config = dict(
    n_layer=9,
    n_head=10,
    head_dim=64,
    norm='rmsnorm',
    norm_place='pre',
    norm_eps=1e-05,
    rope_base=10000.0,
    qk_norm=True,
    bias='all',
    init='trunc',
    init_std_down=0.00319,
    beta1=0.9,
    warmup_steps=348,
    decay_fraction=0.839,
    final_lr_fraction=0.05,
)
Each number is 500 + 40 x the weight over its row's rms, rounded and kept within 0 to 999. Layers, rows and columns count from 0. Numbers have three digits each. The size before them is the row's rms in percent of the matrix's.

# layer 5 MLP down, 640x1472, rms 0.0496, rows 0-82, columns 1184-1215
096:524499427530521478459453539479557449521594534535492455482509564519500524510527525478543550500516
099:518401474476528514594568577520532438519467429479532543538383511499491526555489467517529507557516
101:559503495532476593523466483508513494344566479464561403505490534590460475483457471522499485510530
092:493499529491486461504420532388502497476456509441581519503538479515476493531471459550519524434434
101:417490457494474494456506534532487467555510466501524528542493485539511472494457485487522458491494
099:573462529572405489559486533510481474492516533564458536514436540469483465477524490532518457495440
100:502512518480534583481525527549508468544448410472570473446487506522503482510531484519551519483492
097:402529539454508469495540490484528494563460429512481505500468397521509527505490494482536490506543
098:557455515505517474434517515536493460558488547465527422502518446530527527466479467465480569479522
097:433575569474483511496567467542482508497525450574506558519412557516505563550483462499500514437463
099:544530493506505487540462518511472535495513580534546476521498484550487532481513520571486496544530
100:469560500465514480557471527521506469531504531493431495535538451540500520513591512491509460499433
103:536533545508493474482489490516585522490472495505497520521538562443520452487563561549480512487551
100:482539470463556543531473519481430464629522504500549550571479484475480480504451552460470480494498
093:429460479511495489526492534468487507509546491495463507480510544494587438474588489513601560500527
101:534508529446535578508444476454546496481532509495521511471567521479469485507514484576569522449556
098:508520553542537472482546524475544473628578501545407479559424537479553518411452551472431536517463
096:542526546478466550515492533564526541501473528498480507510540483607513491522454429490504475530490
099:504464407446472461587482511449496559534555462439540533464531512488500475493475514504533446518470
099:525530455416631524494477534461563501432468495532498448463520466480441549498490463471591486514532
101:517528485527510484448490475473536463429459443481559477536613496507534537510485494502600485512444
101:484484433496542494472451540535414457474548491481462477438511476447403502549519480477485552475495
216:573521501476475473524436477500475401507498428461493459411496456554550470505465533432458465493536
095:556517468530561511511486501414536525469551502532509507529546531532480516542558564496536494525443
105:446523464520532545507488518497500556492526545522508571454521501519420460459424530519524543466490
095:508458430495458432529478511501512513471528507477462519491545506490538520487467540467498526511534
098:501455509506489538458444473517465537462533532502559520452504513452495437498574483532520532514490
099:506416487462571539446478490451500531488521490523532586478525539484438484526505502503506575485515
100:476468532508450519549525532493445480501495522507528524493454421440539474527444471528495483450448
100:475474444490500542497490502449555503466454588491497435490503462488422490480563510479530471464550
100:531524498573508464554544520448496446515444479528548462460550494461566483528450468490503471515489
189:564477502615531521468447592490477535509490463465480508515495458469485549500493446518435464476521
101:533475538535516504449482455516453504504566446511482536475477505502463525525516494493552524500441
094:446480520481609480478407401434526489491470475543499550540515567523578525547492568577449544490494
093:474472446470518467510575525448511443487391517548433483492486515497520512488466567529497518496468
100:496437456500439450466520506494497419444512567581450484493503514439521497587487425524562478526578
095:517440496454491562454455463545557466496456533503495440497508482526459462535498514516499549440463
101:537502437454469494485557517457486512534515498534495532438460484439461530524560537525490552478451
095:465536510508449524474489500552473557520522510444371571574503425451408532482443497496563542459493
102:518542508506544516436465411534543507464460537466485586521482540493490487489516524512494512494497
097:482400435550446460435530469454500589465487534497518587529531451524517502471489554468396596569504
097:498477493545452551487428411512466527481542507490511495482516507490474430545493507478493454499442
105:495522504468574474536548471530491519539470470460539507515510531495498466483428521461463565399414
101:506511516499491440452411455515504523550470511531519435473485551513529529446517470470539539475573
095:512441502446529540414545529502550470516489530481496573492470493488472493529525455532474482478474
097:435460491479497462479516512508506539614448501493544517447449449493547488460529467526466467549472
100:531473493489536498536450411505530541509494485531546525502539462533524518491569522562444585450506
101:431499509461490531597503486547502548533466478539398498565467481525534470507478526517461440482473
097:559526531489464451602520423552509547505461486455463488541453434422522494523497523517520499537486
101:547544561474524542454596487517558495548535476474496515496574539517457483502516492564448477558491
100:522467493461451456489556471482474526540548463498463525450471422454519499515516480554499488491442
098:497495485452442546521462494423497457495493478499449458555434581486536463494469493518482606443436
098:521564428510500465493467495462565528515462469453452505537489533513560518529547567530541498450509
098:509524432551528492474529548491464512552469446510424541535429433471480449474480486580447434491561
103:527519515486482474539533439488569482467505504587539532586566513544541484465459572595485470468483
103:447511552502463551481461493530586535537548517465531492460542513391484444518553503508517508502594
100:476524562489479542454508578494520502509509487414536472531497472479460444554466491472548485522474
097:497489530499462524491548489493522524468454441439484423432443505535478543444415491451510400537501
099:463504478464551417506476525557490560606534560583505532418451474513482462520479452507552536463424
100:507431527396535472463500551557509508459576473497515540528486438518495528530533462475508411473548
102:487573484497517524505497455502520453553503523539542539427487465615640477551507471481510456456524
101:518501535488479621543447507483436459515490459476460512454544539537488532559515473420461478454505
100:510488451504510519434547504551485568439508473420493564544491459535485543505427464548522466470568
094:529521494466495472484467458567539450529566512502527525502505461503452472489453484492497418475557
105:539446545462491451471484534541574470544508436510507473495485525478488487516506475510481524545436
094:518450492479520501458507517545527519441537508476491559561533466480508516528470505471508486504471
097:488473555485522471544478488446495462480496507505428604489487523523467495535496527465540505581544
096:415598501456522515567499519442538460550473506462461455475556460448432481505466501601513493461476
099:459541554597450532471529582554531517563508482522473501516480473574453488508479520483488434515508
098:615493510506439450526494550512593526524488465518475538474434496517543491503577449455491479491458
095:515482459445531472547446472569500498620417500476458505510507533498548533533521466517509543508557
098:445521483539515597452398488483496532532531478515526443487533492491501495484520539485458480475577
100:507529401503470482456443468590458484586545527483417520541516486522495546516506443481463540502498
098:456492388488517462458537439472423511492556512542442480536505486495489469467543479501446523518477
095:469504523520512536597500491444496512503519463561525483448463465470478511578515561574552532515516
099:514502449485502483548560500478516497414484470509547516528470579573536555504438464511584553490455
100:471502468488447484480459570526503459457460477493580510523520502563515521466491486474456522532545
103:462570548514454536437538417448538508450517485574562534528491502506492464462509537491490475511460
101:452487476397481486448435488476537501506489530520481505494538518491477507480476444489472526493526
101:471523524448454457507450509534484514486470501491547457426507467524521516484488507527536436521556
103:505536527546490461488420500502453475489551555504503460547473524511478538443465431469431507592458
098:455445505603521471516512543512515531517459505510498509609521480504542476496555496526437482545503
098:494528542503511518580469527490491502438458532509543530500535514534525502466515558524417487504495